config.yaml
d_mlp: 2560
tie_embeddings: false
init_std_o: 0.00483
init_std_up: 0.0205
init_std_down: 0.00483
optimizer: "muon_variant"
beta1: 0.95
decay_shape: "linear"
dataset: "wikipedia_en"
Each number is 128 + 32 x the weight over its row's rms, rounded and kept within 0 to 255. Layers, rows and columns count from 0. Numbers have three digits each. The size before them is the row's rms in percent of the matrix's.

# k: layer 3 attention key, 512x640, rms 0.0321, rows 417-441, columns 256-383
# q: layer 3 attention query, 512x640, rms 0.0309, rows 418-441, columns 256-383
k417 083:144132206122176162103103128116131079105089116123136139120114109116136167114107142186117151211025124113134157123111158100139120042110177181119126187098033122114111142130104135102175117093149091122095169125143098190102160135136108054196181088172103107154137154166102087139149061154132113095107093126174109155167110118111095120095115178134121137148142113102146146138025105106070142120118
q418 094:151143062164107188095136103120167118134096112114116100122105141126106075162146161056122211160149075144105099077236182168169119196193112158115111142157177140094078113135099115136123134092170105139115144132114161081060080083104140170095152146119143146149145133085137098158110145104148096164115141126150108137231157149138130161100112152070089122140064175165159137137126110100188131169153
k418 097:121111149104126082136131118079118183158135134093134131133108162099091138108073083128175094098164109117113213134118139126086123140105100155067137186169148097100099168138146072099122127078077141116116120081163215160173195110141164120142162093121105156118083116090159142115135156109121149125160085167115121180123129149087171129110093089160147182115098161151139095073135108160200158136085
q419 090:160143087058129101093111130161142120149111110091150122106123113141105112141099096172181119175161145131128149122136078122139128105095176167164139109137120129137154184129104132097203084079198086212089103079066111095111076123067090094129138104183162096141115188121125105125141123144144126141163131133152040122112131151163108141091108071227094101113134155171179139129086082090048066106120
k419 090:137128149187194208112103119073100166141104190122133113135155117051097136148125146120113069155108164130117086153078121097125100142150130049100132098172169083139215114136064111089089107122144171139136112075162113132171140167092094142130117157134095122170137099142113109153120110134122129122130121110097100046099094114132141138096059156110158192137089124134132122128124145161026113114114
q420 101:156023111155134096165138077160127147077110167161179183095174094148126131078086130109154150136140179146108140147068127144178154108056173119149128187172101140123164095115161137140092110120110194047123127180143099099163067162164110126160098160059147153171107057164135110066120111096109136074095178179097167145147135136088157115201157079141054113096164137163139152101072166111153160151138
k420 102:110163124109151111086103154141186169115185091060138143115092113210133111144101101164122160079154069188156150118039122155114134101118110165099119174083122128087038149118115152055182177111127114139162128156092130095085189141055144138138176142157176102079111137113150148155114137123161098088117143157133122108168150105130139128167099162125204108112105123071074134151101120146129155145150
q421 090:098114120171076073140154138138123107131153153106164167149138179200098110083156125133049137133156174098113123136095121138173045111113137101136118065100133083184100205140140114099166082134128107158144139163144110139111132164156106106146129162105098154102132123107093148136130173119129205084095107087130169244159151050149138094100147145173111094159127146115134111124141145105138137111123
k421 105:103130069098142141109079088133129105165138137150138151158121093169111125119076098115142155127181172132135093116127129110092136106155088075119118133140115146133167122133085091153168188193165079175117122121135175115133107109127131222104082185122174156157120132134138124132073080149113110144112132165164107084094145148120103152104170155154119121090209147147105112143199177141188139119091
q422 099:142151074114150159114145175119152135097102132096120114134102127134131130120094125084109094118106105114106182105158119085157120169129128126146127165117057121090100071117170131133145134071142131105116088132102094090126115099079177147174130135116157183095094116137156093120094090142112173201096152099093112174165170186127173147115127114037120120229130146119114131131128130123148148123136
k422 104:145082169110122154164107198116147092074119098174124140051156137129117156104118153147164148181178139095137182085153121107128095110012105128119167187111109076138032096101114114168120167085188141147065141120090089127000119105190146136150117088129107141155111155157165113115115168154120144133137088203119113188127125101101119140156098141116104113141155071135143155125113114148132113103184
q423 097:080127163129077169158120126155123144079099169160209138134117155136096131123145105181111138126084114084126223187052184150140099157148148075077079120108094101127135122140125120086136152091132120131187121123192192144154110123127100131163092142033147115089159096108142154057128112126171087093186162167093137167143162099128177055062135146124045121090123131082087157129097083120147111056123
k423 098:150122145117147106102128154134033140107083137137187118136122110130131162116085158103091152158116161140122168106165109132100149109104135148190092175097136125105088068153102119162120163099121090164173143171136149114096140118164127139123104122246145123151129104112114089170119144118157141129076081111129129108193137086130097160102145163093097126120125133120004161083059127169100097119121
q424 104:099172105137131140158110111114094073148098090098166136160107164162118113162174104120121138128092218167123129169094128236147123119104136156152161162135102089106149142125241139084156084204121082142113115121176132187137163040156115162136140107115144165143140202096097118035146085105134117133094113084186116096100175134168163158106211039112143114180117144093161113181133165116083215175110
k424 098:145090176116127074092169123045125107113126126136154131108158073143106137119113200155135088134133174097056218144059155099145156197099115116162172167081123153130144184155138109068095145129136171141146168118105146141156089089149167168075138152129113156131131143102107121104195110113114101130113160187125125164134108116141130156110160102154127141138164176132178131161143137102124178080207
q425 104:163088208107102109127144185120134116043141134060119181102121188169112132135146152184141164064102140108125233145098123110114201108123119131133157122124080141044154109043106073115138115135127147069123169185118084137121150118171146137176140105167073192167141028077121092110132097119119135087180122144122099157162101140144118095128049143185102113145107069133108103095089151155111058092122
k425 105:162131077185133192132140123105163155164150098168117127137130124143071149105174130080178028086183087116105189170041148135100125123137133122096116094132097134157127117130140120118091151153182122135105109107105123103185157109104164069163094163108135088140152166179200137140122146114186142111129105124094159131157095124134117150125160116108142186110112124116130098116087185142145130129097
q426 099:178116132155135082116118185091096123187123143073172110115155065122141175161097190145122110099147076119181152062148112144133127181127146117119117112130145148142149150149080146111141085057142130156128119173147136140106106087140113117162167153086125138150139150172141136160109102181106150130185091086091112225119103117082108128169187149118063131169121190163129131132003173089125137106110
k426 098:091118084118123124117125144145140181131130140159133130137147159132135163120125160092115112132117146084167110112152120129137158157157119182150114152112170157176134128108179153152170155115147109144123095115134130104048149093158164122148152146147183083110115112115144121136122173117079095152142149106138124075133129133119128040111128075106133100122125084164228141171143194137123150118125
q427 103:158099158116096205144166100168169152119189104146134109087121160102132125125093175103147142137072069134137070155126192172134145109160136172156130101110134128126105109175156179175149128074185145147104122090129119176086069146094134118136154133117128077114146101140179123171188118088122136113130136112121099124106139145074129116141135136132122124077114134127108106090096089118115099101116
k427 098:121148088161162133158100127149113055095154096088144130130179185113205065136142139200091107094073181147046134152194107170188085131145131128138201139122143120165120077053122127111121146139181165131171137191132120133141100121105162118028124103157139143109137135107131107116029128179059147107083136075142071113133160152123092076133063121138141156157110083076139134074140120209126126147170
q428 099:127137156040167134075142122130119096095113094086144159137099208089048164113116135123129126169172117098165146183142129131110168118121139146117205117144115102150147157085172140089125171129133119114068090163166161200150116153101091146130137171143171142152166074150118148112110109133142117086148148027098076160083144123155124132142128148146183180094105112148105152126124147169104169102106
k428 106:165127175115127093135133149120231176173121149073122078159115125176163171073134148113104125123143156088171110126158110167145151148117066103095067133153152113165041145152076110166118120154167116157128137093140135159125161176098157122129164170125153120156088165130160175129133124131109140078123127067150111110137177107082126144112144118150119083120178139112158156090150110105181170185108
q429 099:180140162158130147091111131085124112090075124093092109146141141147139118121141154212142167106213163100123093069102131136145103123087143089142132161147058145189130140142149087131019131125122130119130159162135115177159072136115202144135132167136125079112118125059183122172119110082116115154122142073137093149133156131113157157124080163115126117115124137085108162153065151128092133085131
k429 105:084127181101110137131090168122141149178123137137183124106121113103229102161111123096121195105133128143103142125157141175162172123103177046122127137147095175126126129104113199125163103110163146146143142153118124091122152164090141151147120148091102129140110107173091098094079093141127123128112172106133132146140121117136032116122109099147098163093116167126129123072139087123168111135128
q430 102:118084131164091109093101125109121086152073167090168138062165164121138141115082122150141070141157135157159132076069064149165104119093122108143133104136162167075151168123149097146103103075160080163045098181129123122164043115125166088154139122129131122156142080090151132188127073110147145154092122142120093162171153083150115144120128097170179123162118126176145104126086155147086147157111
k430 096:123190096200157120092119100146170155216196060159119183155074076137093069100082156141129215171167148122144083070169115106126167086172158118157102138148090125163156140131120080143098135115171121088171147110152135129065176144121109212057121126168154118127141090125196186133097117139125092097120127112124178132108114117112146119125163209107158103136143118129099142101111108111127139150095
q431 100:161131177111143081145162115127138151137151090120151114149141106098145175169122140155106166204134132168121055105110108107102191121165151152210164095110118098078111142113167097196152126116135113122122141123154100133120101123125113105112125099186157205086105117057086095127163058163200147119098108128095194057104091115099171113108121098070134119108120187124120114097157114130105131144179
k431 099:095124188171121137136111161135125146091152165110051151144106121107141135134107102157178128112153126121109142131171082084132147092116086124129139120154126132116118134075142136091132103146089147072101046105093163114131122163055172185118156126098124110109130159195044131175162093157133093043154147125085136141111125137138096072137144076149114106157081114194193145099110093080148145153111
q432 098:156131159151201203138120138136152164132197098145095120161157107091118088107064134141173142122073164118131080125144083129091129105111113168079127062131114132105173134167083114100133083189118151148120176163105081168089191115114141149093130142111074150195112117124128097120086168138132102126127119139069152135137120178168193142103140105150061129152155115142135128123132116153112183071111
k432 100:140147171077095141090107064163051134099141074078113071200080119128126196115096148131190066128101170086143162091110138087113094135137081108164193102148127114122153187161128156113146171131152093166162125139127111074104144114109085122092086121107132094123149182123169177148129057125143096180091219140143151141114137111143166125145174170143114164118126125131162189107110189116122144154170
q433 104:084116158081146170115151097134102151120116140159208153137126130086174083124174141134092124071180146112093128123115139040141165153129150115156124124120116114106069108152085123115176143087158115082043173153128123119067099120137135190175137151135144082093108107097129133114148134090106128131106100209167131117115159130113092110171131126111122138160120070111122131128144150114206158137101
k433 107:091112093097100099128105113143122123124125138124119158096136162169095080137149122191092092099113116155139156119185081099105125151102121094158147127107099131119097150207122144108072125126125163096177153079187132075106155125131127121154122118159154166168101147111089147139127174167106138080143074152073134138121149127156144156111129159134133150112133113084108112184188086139145158121158
q434 105:133169103103114128110076148099144112136201128126119116131184126181138165200038152128172087146147146131107146141163058072102162165138165101132122133128111114164105104187149192165073118159191129125161070150115142127162180141158143094138153104097175179127136082154152154151133087150101133116138119155121124108091159122183138149121086105101114167107136139074164111136145216106108110118115
k434 101:090118167132117113124213106134144185117099135041121106104107102154148115121123147091102152128109081114101123183109132080209130148167089161206142151193179157097117095082102141092120133097135088128115120151143118090129143161163139093127134134097136163134121150127128156147119156164156092175157162117081148104160144108132150152123122154198144157166094176140134178139101154123130106129185
q435 102:133113147135115127111208162062116060193117144081065124139115126176112141127104130122110134118141104130192121113128107037094052069142168149127165105095095148123169106112088084168128140138175101110146155098114035091155132098174127145139097124202149154108097163111149161093069134158171124092112151089091137148132165109171132135128133127148119147068088137122070138140097101186138115147076
k435 110:152146121115143159113114160115144151042164144161083159175153149123182063149119116112164199091141140115156168123179094163135136116118097205175049178099152136133065112120157117148140153071090164185127128134095108148070133110124104095134139105114069115158151133119105099126169154169105149089140145142134168134095144126117095110091150135095104134065146065117139138135038148153138160165137
q436 104:120179192100120115120123157112067165117092114154088138100164168139076123168156107126103095133166110132110125128193106093147155089171162195126091093113103127086143196077095132126169128019173145119085112112132098096115164089098126078154166133089066137126137186154130095129148099115090118174049170137120131090109140143121139085086132160107146129151136142026129129142121190133096102127141
k436 087:119146151139087088137079111093152128145107150098145109069175119106148149180170061137180105098132125143134133071099142090107158137097153152053081156141099132142069145189112139192088153081146104150104123138148125174118141151149167183104124127207101136177111159130147161089166138088158062152169099036107109132154158131146101087119109127105136174165162104182112131151112104139155086159067
q437 104:119177064162115033109120229117158147153153115120156070130093122146122127109160178122095177178179155174149011097163121108138106119197187081137178120168146110175185145134119126079140099172127124134138170133161139148117199128033128151121171112117079204116137131156135112067125147172160156138126139159098146147104161065161173158150164158097141078152109149131107102158155053118103124109116
k437 105:084109201142130162097189088175129091130136202159100115085191172165134110128125160151085096094132124096084148095108085166154113149153182157214130165079142093118123115160119078138119163103123175137073167166150125118081086103147104163108091127127143130136126155138181130159167164141120093115130074101104133129163071128123124102119140120126103142102182125099162149135108139119093124101158
q438 106:112118140120122079155119125059155125145123145162129174143124165099144102148139154152126080153081142141160182129187098162107168142111153151144185047069174117097107113162166128102121155132143142119087123148171117135127140115141102162144128086188163137142109129146123078078073122143106112150165100148147137145147154073154129146151168086113092112144081158140078118115119115125208154122108
k438 108:151125085125113131101135116144125147176094084138090120154104124106123134128134070157144102170147101069087152070115109132118167122140131080104145161088094108102137117126068144156138109140124145169137110129122097134081166108141106112068116102169104100142149140212111169178164110141204124135125146147092084203114156129080065106112063132141147178107121108110077103147116140080069078151091
q439 102:131117054105147071091132122123133155162127135133177104078122167169097148144145172117147084143122158194093142108148139082131136102124116161076112180095075171079111158125133145153034146161177132125164138051134140110090165136104118165118091121130140124177149119150129063113109088108123175130085134058157107132120118072139123134084081112066054170142091106152139124118128180153174113107090
k439 110:086153166086127122118128138120096060141084135142129131147097156143202194111147065223195137128150158132142119189151135115163138165088149137030190085158122170118041150129114131117188167104169109104139125137145055157149058116138125154140105115152147117114124128164139138107127106140149058117100165132084163121131118163119111139092123115120165114130134134185128182110132110082072119116132
q440 102:131176129171150172145090161074119156122075143124160088131118131181144146150192116138146113141122150093149106132237181150170147112121120191124179107161164108111158086063120154192134132120145131154096144172101175104106048170142107143135116150073095080162125123126124144101136135162129155123110196112088128159100096155113142094113152153111100163117093164172096085129093148080148154144107
k440 106:079087195100128065157139103145063099123172213151072105152112128108127043107114146155141134088115179122100103146077141116092119114191128078195157121205159124142107147139148066077119122223206080163104145103112153120141167146119129206168151168144152100096096112159129068150171161092135070154145095113115089114136158122112109129079142126145163126103085098129159204118136093095124121182161
q441 107:110125167138161113129168085122117149112116180143180155117134177169130151160151181103141159137141127097141152113153106097144106173021106130114107180088173174143121118134118141167140085087170114118140109121131126141138180155169153143139100092118065183130099133142063084165116179107122148168108115213124147085189120163182136106139141107123116166184126101138142131121107147140177135122164
k441 106:152117096027110125149102160171136108185112128086095100109104104122162145172118098155092079113117092144172136139121127107098118158168139140061136132132106090153103090128137163142146172087082069109137103105126121107090201155122182124094141116102128172076141104082197230093068084113116176015149079075054118145116135080080134076120096091132078147072142211095092140100130140109133156130117